Weights of a small GPT-style language model, trained from scratch on English Wikipedia.
Size: 13 layers, width 256, 4 heads of 64, MLP 1024 GELU, vocabulary 11534, 16.2M parameters.
Architecture: rotary positions, biases, untied embeddings.
Training: a variant of Adam for these matrices, 450M tokens, 6867 steps.
Each number is 50 + 10 x the weight over its row's rms, rounded and kept within 0 to 99. Layers, rows and columns count from 0. The size before them is the row's rms in percent of the matrix's.

# layer 5 MLP down (transposed), 1024x256, rms 0.0545, rows 117-130, columns 0-255
100:51 60 48 51 40 54 66 55 52 65 47 33 44 62 75 63 23 58 46 63 67 48 38 43 42 47 48 46 59 26 52 65 50 34 59 43 62 55 63 35 50 53 45 46 60 50 51 64 48 53 53 31 73 50 49 39 43 48 72 36 34 51 33 43 45 47 45 47 53 46 41 58 33 43 70 58 54 29 47 43 47 58 54 43 33 35 52 44 54 61 49 43 40 47 54 44 56 70 54 38 55 38 49 32 33 60 46 43 57 46 54 58 56 51 55 51 43 39 56 42 37 56 56 63 64 38 51 43 43 27 37 62 38 63 58 43 52 64 52 51 47 50 71 42 48 47 71 58 55 48 51 62 51 48 70 50 52 56 50 57 46 68 48 48 44 66 45 44 53 36 41 32 33 57 65 50 63 71 48 34 61 41 48 48 64 57 65 49 59 73 47 42 71 43 55 49 33 44 55 36 32 54 44 57 61 50 52 48 52 41 46 38 43 56 55 49 44 41 54 52 49 73 35 48 42 72 39 54 47 54 44 53 60 52 54 51 48 42 53 41 47 40 50 52 48 44 51 35 66 53 51 57 50 56 64 44
090:56 49 32 47 44 55 43 37 53 60 39 63 61 47 68 53 50 44 51 37 40 48 48 43 53 45 55 52 77 52 51 40 42 48 67 40 73 27 42 35 69 59 58 39 70 65 50 54 48 37 50 52 50 67 52 64 29 45 46 43 56 53 50 46 54 49 53 52 38 56 46 50 45 39 49 48 48 45 44 51 50 36 44 33 40 52 43 35 52 51 52 50 50 57 51 42 48 65 35 54 60 41 41 67 56 58 34 64 67 34 51 49 41 59 51 56 66 59 53 51 43 44 47 46 42 64 50 31 52 48 46 73 38 67 69 38 58 59 52 39 52 66 41 47 44 45 56 52 53 42 53 41 65 68 43 42 55 63 67 35 41 47 77 39 38 66 57 54 47 58 47 43 46 42 54 45 29 46 52 52 70 55 61 32 51 51 55 45 63 58 35 62 35 28 60 65 43 49 42 31 44 36 49 45 45 40 38 54 65 48 47 68 51 55 39 64 43 52 37 65 56 42 43 43 54 51 56 52 57 52 50 45 50 50 46 60 67 51 50 31 53 53 62 62 53 63 42 51 63 30 29 43 56 61 46 49
094:63 50 64 26 62 58 48 51 51 35 51 47 58 61 27 50 63 45 54 73 53 36 22 38 45 54 53 56 43 67 41 49 61 47 40 68 61 59 49 50 57 40 40 62 41 44 36 50 50 51 60 52 28 43 41 40 52 53 42 53 42 52 59 58 47 50 35 56 63 53 51 52 53 52 59 63 59 48 41 68 64 44 46 37 53 61 47 40 48 51 47 50 39 53 63 40 46 44 51 63 56 54 48 32 57 44 49 58 46 46 33 59 41 51 65 51 60 43 44 32 61 57 55 40 52 32 53 54 40 53 52 50 48 51 60 59 66 43 43 52 47 69 48 40 43 54 66 42 60 49 61 38 60 49 75 67 48 48 65 34 36 54 55 53 68 47 46 35 62 68 51 73 42 55 43 58 56 45 44 41 57 50 48 49 37 48 43 53 47 42 36 27 60 51 48 43 66 41 51 60 37 31 51 56 42 51 58 31 48 48 34 39 56 51 55 38 50 47 42 64 32 35 68 52 41 30 44 43 76 58 38 42 63 60 52 49 60 53 49 59 49 57 48 65 48 63 53 35 67 44 42 41 35 42 44 37
094:53 54 64 41 44 56 29 57 70 56 37 25 59 52 49 45 31 55 65 50 51 31 38 30 64 55 59 52 39 52 60 54 37 47 53 46 66 44 52 48 31 70 43 44 53 48 50 65 61 48 49 51 55 47 37 54 27 53 44 48 51 45 48 68 36 45 66 57 63 68 52 55 36 77 51 48 57 43 48 28 55 56 46 45 35 66 58 45 23 52 59 51 55 57 66 60 38 66 52 43 52 48 58 55 60 50 60 47 66 57 43 52 36 44 65 46 50 27 49 45 54 49 40 58 49 48 53 59 36 47 51 54 44 48 52 52 60 67 52 52 45 53 23 34 52 57 61 76 54 43 47 58 44 41 37 48 50 43 62 55 51 45 56 29 50 48 38 48 42 47 48 50 44 57 55 45 52 39 68 43 30 29 65 50 40 51 45 30 51 62 59 37 45 53 49 45 49 52 47 62 42 66 51 34 38 56 59 54 41 59 51 39 53 62 72 42 54 65 60 58 48 45 36 50 42 48 54 56 50 45 58 43 58 46 46 52 47 52 56 52 39 42 53 55 62 62 57 49 51 58 51 38 39 79 39 39
099:49 46 30 27 58 65 56 47 55 59 61 62 54 44 46 49 50 70 37 53 35 58 36 51 48 35 37 68 37 50 50 65 58 64 50 44 35 57 56 61 41 63 49 34 52 61 40 52 52 41 41 52 38 63 61 38 49 35 60 49 60 50 56 46 54 41 54 34 49 59 52 55 35 53 53 52 62 52 50 54 48 50 37 50 46 47 52 57 48 39 56 49 49 56 54 47 37 51 56 65 35 40 35 55 40 46 66 46 29 72 49 37 44 54 67 22 48 37 48 43 73 63 61 56 56 56 43 63 48 66 42 62 46 50 59 46 64 38 57 59 66 59 44 50 44 40 56 47 58 43 40 36 52 60 58 35 55 65 48 56 51 69 53 50 42 41 48 39 64 60 45 51 71 57 38 57 51 51 50 49 69 52 56 34 52 62 62 41 55 45 53 48 40 42 49 36 66 62 57 58 44 59 57 53 61 57 36 58 59 41 52 67 28 63 58 38 37 29 59 55 35 28 61 53 53 39 61 38 48 55 69 25 53 41 48 52 45 37 43 50 40 59 42 37 47 47 55 57 44 52 42 44 63 33 55 43
092:45 52 50 62 60 41 60 53 38 60 47 46 68 57 58 57 28 51 36 44 24 57 51 61 47 59 66 37 50 36 42 45 46 41 57 47 59 41 34 44 64 58 51 46 61 48 57 51 58 55 46 56 30 67 49 51 48 40 33 54 41 55 39 52 42 58 55 43 60 53 39 43 50 48 55 46 46 44 60 51 48 46 43 64 38 44 54 48 45 55 55 47 45 46 59 47 46 51 56 53 33 46 55 43 68 47 51 35 45 58 44 76 59 52 49 53 57 45 47 45 44 49 57 62 59 44 59 41 44 28 41 48 57 46 79 49 61 49 54 39 38 71 43 41 38 63 25 48 65 32 60 54 35 54 47 52 81 55 45 45 40 48 58 53 41 44 65 72 47 62 38 63 33 65 66 51 54 58 44 42 41 45 42 55 57 57 55 43 39 46 80 35 66 66 56 59 45 38 62 40 58 43 58 64 53 45 50 54 46 35 53 66 62 33 48 37 42 51 48 43 44 48 51 58 48 40 50 40 35 58 56 58 44 48 50 39 46 43 55 63 65 42 50 66 64 46 34 26 63 53 56 33 45 54 64 51
104:47 52 33 66 56 46 48 64 59 31 43 56 56 44 71 48 54 41 58 54 68 58 69 46 70 45 60 31 38 49 56 58 52 68 67 49 48 59 50 49 44 46 49 34 47 61 52 43 44 48 74 58 51 55 46 47 57 57 49 39 44 51 63 35 50 53 54 63 51 57 59 67 59 64 41 64 46 36 30 40 34 50 44 43 41 53 47 38 43 72 45 56 45 50 67 40 54 41 52 38 64 40 44 54 62 51 74 39 51 25 66 51 54 63 59 45 54 46 68 63 38 51 44 44 45 55 56 47 35 40 68 50 45 56 63 36 64 43 55 64 35 51 44 59 45 65 38 68 38 47 30 49 49 45 61 48 50 47 53 62 42 45 51 52 43 47 47 57 57 40 44 49 49 57 33 63 30 54 35 29 53 49 56 68 36 33 55 42 33 51 46 49 58 40 32 53 51 65 41 42 51 47 31 51 42 55 47 56 53 39 55 63 52 57 48 35 33 53 47 25 51 56 55 46 35 61 60 53 59 58 47 55 55 48 59 63 40 33 46 44 46 42 75 52 60 47 37 50 51 60 44 42 53 57 47 44
097:54 58 46 25 44 59 52 48 61 45 44 30 58 39 27 54 34 39 46 48 41 56 55 61 53 43 46 38 53 67 36 49 54 65 42 48 57 47 50 51 39 56 62 42 40 57 53 49 34 65 52 55 46 34 32 43 49 36 50 73 41 52 53 51 29 45 44 44 50 57 47 42 63 50 50 51 64 59 32 65 49 42 58 40 55 49 45 57 41 47 44 39 55 62 63 46 58 52 53 46 51 38 48 45 44 58 50 59 67 56 50 57 45 58 59 76 39 50 41 66 54 73 41 60 59 69 42 40 56 52 43 46 57 67 41 64 31 47 71 67 63 56 63 51 53 40 50 43 52 44 46 50 48 48 39 55 65 55 40 65 43 35 57 50 43 48 47 45 52 73 36 48 44 49 53 41 48 37 64 63 38 48 53 46 60 40 51 51 45 67 56 45 54 55 53 60 38 28 54 49 55 46 42 55 53 49 57 54 39 42 51 44 73 42 61 69 51 49 27 60 64 57 55 46 47 29 31 58 37 57 42 44 45 47 45 40 39 49 45 37 48 49 80 50 64 40 58 68 72 47 54 53 50 45 29 40
098:59 46 59 18 72 49 48 37 45 58 71 41 53 50 52 53 59 53 41 54 44 44 34 59 62 50 52 53 41 59 59 55 52 55 41 37 37 75 47 56 61 58 64 50 41 60 24 41 44 45 49 47 44 51 62 55 53 47 51 43 50 56 57 42 43 43 66 59 31 56 39 46 51 45 47 51 43 45 65 57 49 47 48 55 45 59 41 57 75 46 52 53 48 59 40 38 36 48 49 59 61 53 46 56 42 48 63 44 21 64 55 33 53 54 49 25 58 39 46 52 87 41 56 52 47 59 55 48 42 46 65 56 59 53 54 43 46 42 52 51 55 52 34 52 50 54 52 59 70 55 60 38 55 53 50 55 39 45 51 46 49 51 63 42 34 46 45 46 52 70 57 55 55 50 47 41 44 51 56 42 37 48 69 49 33 61 55 51 38 54 53 42 38 40 53 49 60 56 41 64 58 53 44 61 76 40 34 57 65 46 61 52 63 61 67 44 36 45 52 55 36 32 57 56 63 44 43 60 46 39 36 37 59 47 55 37 40 35 37 43 56 45 57 63 31 65 48 39 38 62 71 44 52 32 59 49
096:65 45 61 36 47 49 48 58 38 56 73 52 44 31 55 56 63 59 47 47 42 44 48 55 24 47 51 33 41 55 59 58 52 47 48 52 58 53 51 50 52 52 39 48 45 42 66 54 25 54 51 56 53 54 67 61 48 36 46 42 57 58 56 67 53 50 33 39 52 41 47 45 70 46 55 41 51 62 43 58 48 30 48 59 44 53 48 41 50 42 56 52 41 58 58 43 58 64 44 49 42 67 67 49 54 51 46 50 46 67 54 57 56 39 47 55 55 70 47 36 80 70 62 47 36 62 64 60 39 61 40 33 59 47 51 35 49 56 37 41 37 51 61 42 52 68 63 52 53 49 53 39 55 35 46 53 60 64 40 58 45 57 39 48 37 43 59 35 39 20 38 55 57 51 48 35 42 55 63 45 54 51 57 57 58 61 59 42 51 50 39 43 56 64 56 53 60 62 60 40 30 52 62 41 70 46 52 50 38 43 37 22 42 34 38 43 47 74 48 57 65 43 35 60 41 30 55 55 62 54 41 43 65 36 46 49 50 46 52 58 61 49 51 41 48 41 61 45 59 52 70 31 50 46 48 46
089:48 42 45 55 50 48 40 57 66 51 47 58 37 52 24 41 59 62 50 51 53 41 60 62 49 72 60 52 72 59 45 59 45 52 56 39 53 43 55 57 49 37 39 58 45 56 68 37 64 30 44 75 49 47 32 54 59 47 45 25 62 48 57 53 58 41 32 55 51 50 43 31 40 55 59 55 48 67 47 41 51 48 53 53 45 36 35 59 56 42 43 85 52 54 44 48 48 56 32 59 57 52 39 50 57 81 57 51 68 62 49 43 45 51 59 39 45 51 31 45 46 60 28 53 48 52 52 36 47 44 49 49 43 48 57 50 46 53 73 54 40 52 49 43 51 51 50 44 38 47 56 40 50 37 63 65 44 57 48 50 49 54 34 40 48 62 47 71 49 47 58 45 54 64 38 46 42 61 45 47 56 31 56 41 35 58 63 56 53 46 51 39 48 33 52 55 62 50 58 54 40 55 41 51 43 49 36 50 55 40 44 60 37 49 56 52 79 42 56 56 62 64 42 53 55 36 48 45 54 69 42 60 54 53 40 47 59 23 57 51 45 39 52 75 21 45 54 50 55 50 55 59 62 37 54 53
100:49 73 46 21 33 52 54 37 67 50 47 50 42 36 63 60 59 46 59 61 57 49 44 49 56 64 53 50 53 47 55 41 55 44 29 47 54 42 43 33 53 51 71 49 49 51 59 61 69 40 35 54 49 49 57 52 72 53 60 46 35 33 42 52 51 43 47 52 52 59 72 55 35 57 45 47 52 50 52 41 52 57 52 49 38 56 52 61 45 52 51 67 35 57 44 50 45 50 57 51 60 62 58 36 58 51 51 38 44 48 49 37 56 35 38 33 53 42 47 50 68 57 58 67 35 61 52 63 49 68 45 68 54 59 35 40 41 53 42 53 50 56 40 44 49 51 63 42 48 50 50 65 46 45 34 58 42 34 51 56 63 74 54 55 58 42 30 38 42 65 33 35 64 40 40 61 40 43 41 66 53 40 42 58 41 53 35 57 54 41 52 40 45 53 65 57 41 80 48 52 80 44 60 43 51 52 58 54 31 64 62 60 39 54 55 53 62 49 25 47 44 47 56 49 55 52 40 51 49 58 54 49 43 58 64 45 44 53 48 59 37 36 61 32 36 51 45 47 39 48 38 43 43 49 28 40
104:31 34 33 53 49 38 52 61 50 47 56 57 26 32 45 32 50 46 51 58 42 66 52 53 65 64 35 51 51 34 56 43 64 51 58 48 53 51 60 60 68 67 57 61 47 69 44 47 49 60 56 61 59 54 57 70 44 52 38 49 56 39 49 26 60 50 57 51 47 47 43 44 41 65 38 32 48 50 70 33 54 54 53 37 59 30 52 47 52 39 41 71 49 42 35 54 58 41 87 57 61 56 55 43 56 45 55 39 57 59 64 23 53 40 57 55 56 51 53 65 65 57 66 49 60 54 42 57 42 47 48 50 53 57 31 50 49 44 78 57 58 50 63 51 68 53 58 37 38 40 48 46 39 63 36 23 55 49 58 47 41 65 55 55 49 41 43 39 65 30 55 61 58 50 41 64 55 59 59 56 42 41 62 55 49 49 46 54 52 66 65 38 53 34 44 55 51 66 59 35 55 42 48 46 60 59 41 58 44 44 52 31 56 45 48 47 35 45 55 48 51 48 50 62 38 50 42 50 43 53 53 48 43 58 50 45 46 49 51 42 36 50 55 28 40 41 47 44 43 47 50 57 58 45 41 56
093:38 57 24 46 68 59 67 52 51 38 54 41 46 58 48 49 56 35 47 54 30 39 51 43 57 32 53 31 51 66 45 59 62 62 39 58 59 59 58 47 47 53 67 53 52 58 38 66 37 37 66 44 49 36 44 37 48 39 48 52 44 32 49 41 39 51 40 62 54 48 47 50 55 39 45 41 39 45 50 43 52 38 51 49 43 44 39 45 48 27 47 61 63 57 50 36 47 50 60 45 65 56 52 53 58 64 49 48 47 47 54 58 63 54 48 37 48 30 50 49 44 45 56 44 49 54 61 33 37 44 55 61 41 37 62 40 57 52 50 68 45 68 41 38 55 61 67 54 67 54 55 44 50 58 55 48 39 31 45 41 53 68 62 68 58 39 54 64 54 64 70 41 50 37 50 51 46 59 67 35 51 60 56 57 42 46 71 44 44 61 55 47 20 46 51 52 52 37 56 71 62 39 33 49 36 53 44 67 52 58 48 74 48 51 50 61 55 55 39 35 52 40 47 39 55 41 38 54 34 55 38 49 52 45 59 71 49 67 37 45 40 52 53 57 61 73 57 69 46 39 45 55 56 41 55 42
# layer 5 MLP up, 1024x256, rms 0.0543, rows 118-130, columns 0-255
094:32 55 61 49 44 50 53 51 52 40 65 40 36 59 35 50 59 58 42 52 59 53 50 54 60 50 41 49 23 54 51 45 64 63 35 65 30 57 51 57 37 49 36 63 35 46 44 44 56 56 38 44 41 43 47 42 68 53 46 57 39 53 53 57 50 64 40 44 51 51 49 53 61 53 57 36 55 57 50 42 51 61 63 62 56 50 56 45 39 37 49 52 48 50 40 65 53 35 68 45 46 54 64 20 42 49 70 31 37 73 48 56 55 33 51 57 28 45 44 47 46 51 53 56 60 42 54 59 50 57 58 24 56 45 35 58 45 58 45 55 47 49 57 47 61 61 49 52 44 52 47 61 35 33 66 53 36 30 41 57 57 73 33 61 60 38 51 52 48 52 48 54 56 65 50 50 81 46 52 46 47 52 40 72 49 41 36 41 41 25 56 36 59 67 44 40 53 47 47 69 66 64 60 59 60 59 58 38 40 54 45 36 53 33 59 38 48 43 48 43 40 65 55 56 49 56 51 53 50 39 55 48 54 52 54 49 43 55 68 58 51 43 49 41 49 40 60 63 35 56 63 55 47 35 57 66
094:43 44 50 57 41 58 56 33 37 63 56 51 39 42 64 50 45 57 28 29 44 62 72 51 47 52 22 40 41 40 59 58 53 49 64 55 33 36 56 50 42 59 57 32 60 76 66 45 57 61 38 56 67 55 57 65 42 54 59 28 50 69 45 45 48 48 46 55 51 49 29 48 57 44 51 46 47 37 49 49 41 53 61 55 47 47 57 55 62 35 57 53 54 46 44 56 56 51 35 42 59 65 47 63 38 49 43 44 51 56 74 51 54 47 41 58 47 53 63 56 61 37 40 58 54 36 44 43 77 60 52 42 59 62 54 34 42 49 41 53 58 44 49 59 44 41 29 61 54 45 45 48 47 44 40 46 70 62 30 46 60 36 53 47 38 55 47 63 48 39 51 41 49 44 55 27 46 41 65 41 41 32 57 61 59 38 58 49 45 46 62 57 56 42 53 50 51 74 48 28 56 62 67 54 55 52 44 61 51 46 34 58 44 51 56 57 54 28 48 38 42 40 48 71 36 58 57 49 33 47 53 63 50 37 55 51 33 52 53 60 48 43 55 41 36 48 52 70 38 57 55 45 56 49 49 59
094:49 57 46 57 58 54 67 51 31 42 77 73 43 42 58 56 62 46 40 63 53 56 40 68 39 38 45 49 62 53 54 43 60 55 43 54 26 54 62 47 53 31 60 47 43 57 53 32 40 47 35 39 51 50 61 41 67 58 50 52 67 52 53 34 61 48 41 50 36 34 44 58 67 35 47 59 49 60 45 67 45 42 53 58 52 40 41 54 74 55 34 50 52 62 36 32 71 51 50 51 51 57 48 51 34 43 46 48 32 49 52 38 61 60 52 53 41 61 51 55 38 45 62 38 40 53 49 36 59 48 37 38 58 48 42 47 50 43 51 60 55 42 66 54 34 35 48 29 51 51 49 37 48 62 63 52 48 67 32 41 54 62 44 66 40 52 43 49 48 51 36 58 48 47 46 54 53 57 36 59 67 73 35 47 64 58 49 68 48 44 49 58 49 56 57 57 56 47 46 40 47 48 53 64 68 44 35 48 66 55 59 50 43 47 36 61 48 40 30 56 52 62 63 54 56 54 32 33 55 56 40 56 48 48 43 46 41 42 49 54 65 51 48 41 47 34 53 55 56 38 43 61 75 29 56 64
105:40 43 52 51 39 42 51 52 55 56 32 61 33 51 46 57 39 41 58 55 57 35 54 55 45 50 42 59 25 54 61 42 36 47 49 52 58 60 56 33 44 34 49 50 63 57 62 58 53 51 49 57 45 36 41 63 62 52 59 50 29 71 52 56 56 50 54 58 40 50 62 60 52 24 54 48 45 61 58 49 49 59 55 54 58 63 50 41 54 52 59 49 54 49 52 40 53 55 38 45 67 45 50 62 48 34 37 49 73 42 70 57 41 43 49 55 54 69 69 58 49 54 54 39 45 36 60 62 65 67 64 46 78 62 51 42 43 57 53 28 40 43 52 42 68 54 36 48 43 53 47 46 39 48 40 53 38 42 44 38 46 49 29 29 44 41 59 62 35 53 50 42 46 38 58 42 43 30 43 40 57 40 39 60 56 21 45 53 42 42 45 72 39 60 43 67 42 52 47 49 68 56 67 50 43 65 58 31 41 48 32 30 49 42 43 51 43 63 55 44 55 54 39 58 41 62 67 55 45 48 49 52 52 49 49 60 47 58 52 45 50 40 40 64 45 38 54 41 49 64 41 57 46 66 34 53
093:45 57 49 49 39 57 52 50 58 38 39 38 45 46 46 52 63 58 54 51 72 51 49 34 33 39 43 66 51 70 61 61 60 59 39 43 46 42 52 53 34 36 44 55 46 55 42 40 50 55 44 55 71 45 62 53 51 47 62 49 51 43 60 49 65 48 38 54 44 55 54 53 44 44 38 41 46 65 35 53 48 60 54 45 54 54 34 42 59 44 46 36 53 50 46 45 52 49 43 57 61 51 42 49 25 46 56 64 53 30 43 21 32 42 49 50 50 48 48 51 59 59 47 47 54 51 44 50 58 60 51 45 43 62 32 47 30 57 47 66 59 49 57 49 49 36 63 53 45 65 34 53 63 55 58 47 22 35 65 41 62 65 40 46 62 52 30 35 46 48 57 38 54 45 43 56 45 48 55 57 63 39 50 41 56 57 56 57 52 51 29 50 37 49 59 56 60 65 34 57 24 60 46 35 44 63 45 45 54 71 61 48 46 42 61 77 52 48 51 49 43 50 63 50 48 59 48 68 61 45 27 44 47 53 59 68 47 51 45 48 27 64 45 41 35 47 78 69 52 40 32 58 53 47 42 40
106:47 43 71 48 63 63 48 49 56 58 51 48 51 50 57 42 60 50 49 41 30 34 42 43 45 75 52 66 54 57 59 45 49 54 43 53 46 38 68 56 40 39 54 73 58 35 59 64 52 65 29 55 51 39 27 47 34 52 40 38 61 55 41 42 45 55 53 42 46 26 56 42 55 38 65 51 59 46 49 49 46 42 62 56 71 58 58 49 59 44 46 44 48 38 44 46 41 48 45 45 35 66 49 49 50 69 39 54 39 65 33 42 34 56 50 63 52 54 36 37 54 69 53 51 54 38 49 46 62 65 38 24 51 41 43 48 37 67 42 51 53 34 45 49 50 31 43 39 62 51 46 41 49 44 50 53 49 63 40 41 49 65 56 56 67 50 51 38 46 50 51 55 55 52 44 42 63 46 44 60 47 43 47 74 66 42 54 67 51 49 53 46 43 66 45 51 45 67 43 52 62 40 69 60 50 38 66 79 46 55 54 51 41 33 49 66 61 27 67 67 45 45 39 55 55 52 51 51 38 44 60 48 47 42 47 66 44 58 50 56 57 57 43 45 29 55 55 53 54 55 32 54 49 35 54 39
096:52 40 44 55 42 68 56 69 39 52 64 60 61 56 62 38 70 50 43 44 63 43 63 50 48 65 57 42 41 38 48 55 38 44 54 39 55 51 45 62 70 59 38 70 44 52 62 43 63 49 50 53 56 66 61 42 43 54 46 72 64 60 78 64 62 55 50 54 39 45 39 45 67 52 63 71 45 38 42 38 43 66 49 29 58 46 28 41 34 61 46 53 55 58 33 53 64 44 46 56 51 61 42 36 45 32 45 47 58 41 51 49 56 44 43 43 59 55 48 46 50 52 36 36 51 52 50 49 56 56 38 46 50 34 61 55 52 50 46 46 44 62 37 47 46 35 58 51 42 57 35 46 53 59 35 46 45 57 58 53 43 67 49 41 38 54 58 41 57 61 40 39 48 45 26 58 44 41 46 35 38 61 56 68 62 52 45 43 51 37 58 55 45 35 34 69 42 63 47 43 70 52 57 54 39 53 55 56 45 48 45 48 43 42 48 44 48 32 40 41 49 52 47 45 53 63 78 40 42 43 44 61 52 40 67 61 53 58 71 54 39 61 45 51 32 58 50 41 33 46 32 68 61 54 42 50
097:43 55 29 58 33 57 74 57 47 36 43 73 50 40 55 46 37 58 63 38 47 52 59 58 45 61 48 63 42 44 52 52 51 59 68 56 42 55 61 50 46 49 40 62 49 40 74 55 51 56 46 62 68 44 38 53 54 51 45 34 48 56 45 48 62 59 43 29 50 48 55 52 38 42 50 46 51 60 46 55 42 52 60 45 63 56 55 33 49 69 46 45 57 56 57 52 66 44 49 26 39 42 50 57 70 47 42 62 71 50 45 57 41 47 64 61 40 45 68 40 41 61 53 54 37 65 56 56 57 57 52 62 40 69 53 51 53 42 58 57 38 36 47 53 51 54 43 40 29 42 46 44 68 42 36 42 44 57 44 58 57 43 45 52 54 43 61 38 35 35 55 42 42 53 57 39 53 29 46 59 53 57 15 41 65 47 51 60 53 59 54 62 59 47 48 61 46 47 53 41 35 50 58 35 38 48 55 53 46 60 45 56 31 47 42 45 58 48 55 50 66 66 33 55 24 50 51 45 61 52 53 65 51 59 48 54 38 66 60 34 42 47 48 41 60 32 59 59 56 48 41 39 60 64 32 32
098:28 41 45 53 62 64 64 43 54 41 31 44 48 63 41 52 40 52 55 60 55 54 43 40 64 46 62 69 50 62 44 48 41 63 33 61 60 47 41 57 37 67 42 56 57 63 51 39 72 46 53 23 48 43 28 49 46 65 57 49 47 51 63 53 51 32 70 49 57 61 53 62 56 57 40 61 51 44 57 41 52 54 41 56 71 51 55 50 41 59 46 48 57 45 44 71 52 44 51 60 62 69 53 39 41 47 44 51 55 48 54 29 39 51 53 44 33 62 50 59 50 49 34 39 47 31 32 41 54 51 55 58 49 80 49 41 52 42 73 62 58 57 41 44 34 39 34 55 47 61 45 51 66 61 49 40 41 39 38 52 34 49 57 51 49 48 46 62 54 75 56 51 51 62 50 53 56 46 38 38 51 56 50 49 40 55 38 56 58 34 56 52 37 52 55 67 46 57 36 58 72 31 49 56 43 60 55 47 52 47 53 51 61 62 55 51 39 37 42 52 33 56 50 29 51 66 49 46 39 48 55 69 38 51 43 54 67 40 55 51 33 45 58 52 49 54 41 57 40 39 37 63 40 48 56 38
092:47 40 59 45 40 42 59 33 37 46 58 47 56 36 59 64 54 43 43 46 43 50 45 40 35 47 46 60 37 35 54 45 58 46 58 60 48 53 52 58 49 58 61 43 49 35 49 53 43 76 50 24 44 65 61 36 32 64 49 71 47 59 37 59 48 37 65 61 55 50 41 63 68 45 43 54 44 39 63 65 46 55 41 51 49 55 60 39 42 69 51 16 52 58 57 43 52 41 57 47 49 46 52 49 36 33 39 62 37 41 57 36 52 53 46 69 62 43 62 59 46 48 66 40 61 53 45 49 39 49 52 51 47 52 46 52 55 47 29 61 45 55 54 56 42 46 56 49 57 61 58 58 51 69 38 37 53 44 49 25 54 47 68 53 42 44 38 39 60 43 34 45 50 43 64 51 79 46 45 57 45 74 34 53 68 58 40 48 47 57 50 58 52 66 63 56 38 52 31 48 53 52 52 56 64 50 66 48 43 41 56 55 63 59 55 47 30 54 44 57 31 45 47 61 52 61 53 54 54 36 47 36 47 49 62 60 43 71 50 46 66 55 49 36 57 52 42 57 67 45 58 39 38 57 38 44
105:39 31 38 53 57 60 53 47 32 45 50 59 45 64 43 42 51 37 41 53 45 50 53 66 50 42 57 50 24 66 67 49 45 48 54 59 29 56 56 66 44 47 27 51 63 68 51 60 43 64 48 41 54 55 36 34 34 55 53 58 46 53 60 47 51 61 57 49 54 44 50 52 48 46 42 60 42 50 56 68 45 45 44 63 41 59 53 49 49 50 46 28 59 52 51 46 47 69 40 42 45 43 42 42 37 52 40 48 44 57 41 58 38 67 63 65 45 56 52 50 43 54 41 23 50 44 38 42 66 55 49 41 38 70 57 53 66 52 42 55 56 52 60 59 60 49 40 55 45 58 42 32 64 52 73 47 48 76 42 37 35 39 51 53 47 59 71 50 29 39 57 62 44 51 60 54 57 40 52 40 55 39 47 50 66 47 42 33 64 62 45 71 49 56 35 38 46 47 47 41 32 64 56 55 53 43 41 63 61 37 48 44 58 49 72 44 51 60 55 56 40 57 42 48 43 42 62 30 39 64 56 58 44 36 29 62 61 69 55 52 54 52 41 55 35 61 57 62 50 54 52 50 45 51 71 55
103:51 59 53 56 37 64 41 57 56 53 34 31 58 51 69 75 56 44 38 41 59 52 57 66 44 49 65 46 51 44 57 51 48 53 31 45 41 44 54 51 31 37 38 54 65 43 58 55 68 41 40 38 57 56 41 36 52 45 50 45 39 53 50 63 47 35 43 49 46 60 66 47 40 54 58 50 66 46 53 46 49 60 45 62 34 58 66 52 53 61 52 41 38 62 67 32 52 46 32 38 47 42 43 56 46 51 45 61 54 41 41 60 41 53 36 58 42 51 47 59 51 37 56 39 51 51 47 56 73 62 66 45 61 51 65 57 42 53 29 37 57 54 62 44 35 52 46 31 49 54 73 55 63 45 64 55 48 61 45 28 51 51 34 44 44 40 50 55 33 55 61 34 49 22 55 30 50 33 35 56 44 45 37 50 48 50 58 50 47 49 57 32 61 69 58 36 39 48 39 60 43 57 45 48 39 40 59 46 45 67 40 69 41 53 40 54 43 41 47 32 51 56 52 28 61 60 54 52 67 48 59 52 53 49 49 56 66 57 70 57 51 48 51 58 58 60 65 61 53 64 33 51 52 59 53 45
092:63 41 76 47 42 46 39 65 26 47 44 49 57 52 47 49 43 71 40 53 53 70 51 55 38 83 44 36 59 44 55 57 33 34 51 43 48 51 56 40 43 52 34 46 56 52 53 35 60 52 42 55 55 64 58 56 46 46 41 51 61 69 60 59 56 62 55 32 49 34 53 50 59 51 50 58 58 52 59 53 47 64 59 58 51 50 59 65 54 63 45 50 48 41 58 45 42 57 43 32 48 39 60 34 46 39 38 47 64 51 52 52 28 53 43 52 32 62 53 47 59 60 41 44 71 50 39 51 62 50 60 44 54 67 38 65 39 48 51 45 52 47 41 53 33 50 38 48 32 37 42 55 50 46 48 60 60 49 60 43 48 37 46 28 51 69 46 51 35 51 45 64 48 60 44 46 70 42 44 52 35 25 46 55 59 65 36 57 49 52 51 57 63 57 60 57 49 67 48 40 44 54 52 44 50 36 49 45 46 64 60 42 38 41 56 62 46 39 60 45 46 49 64 59 49 52 55 64 82 44 51 44 41 48 45 28 46 51 59 54 64 47 43 37 35 23 58 57 49 46 52 33 52 56 53 43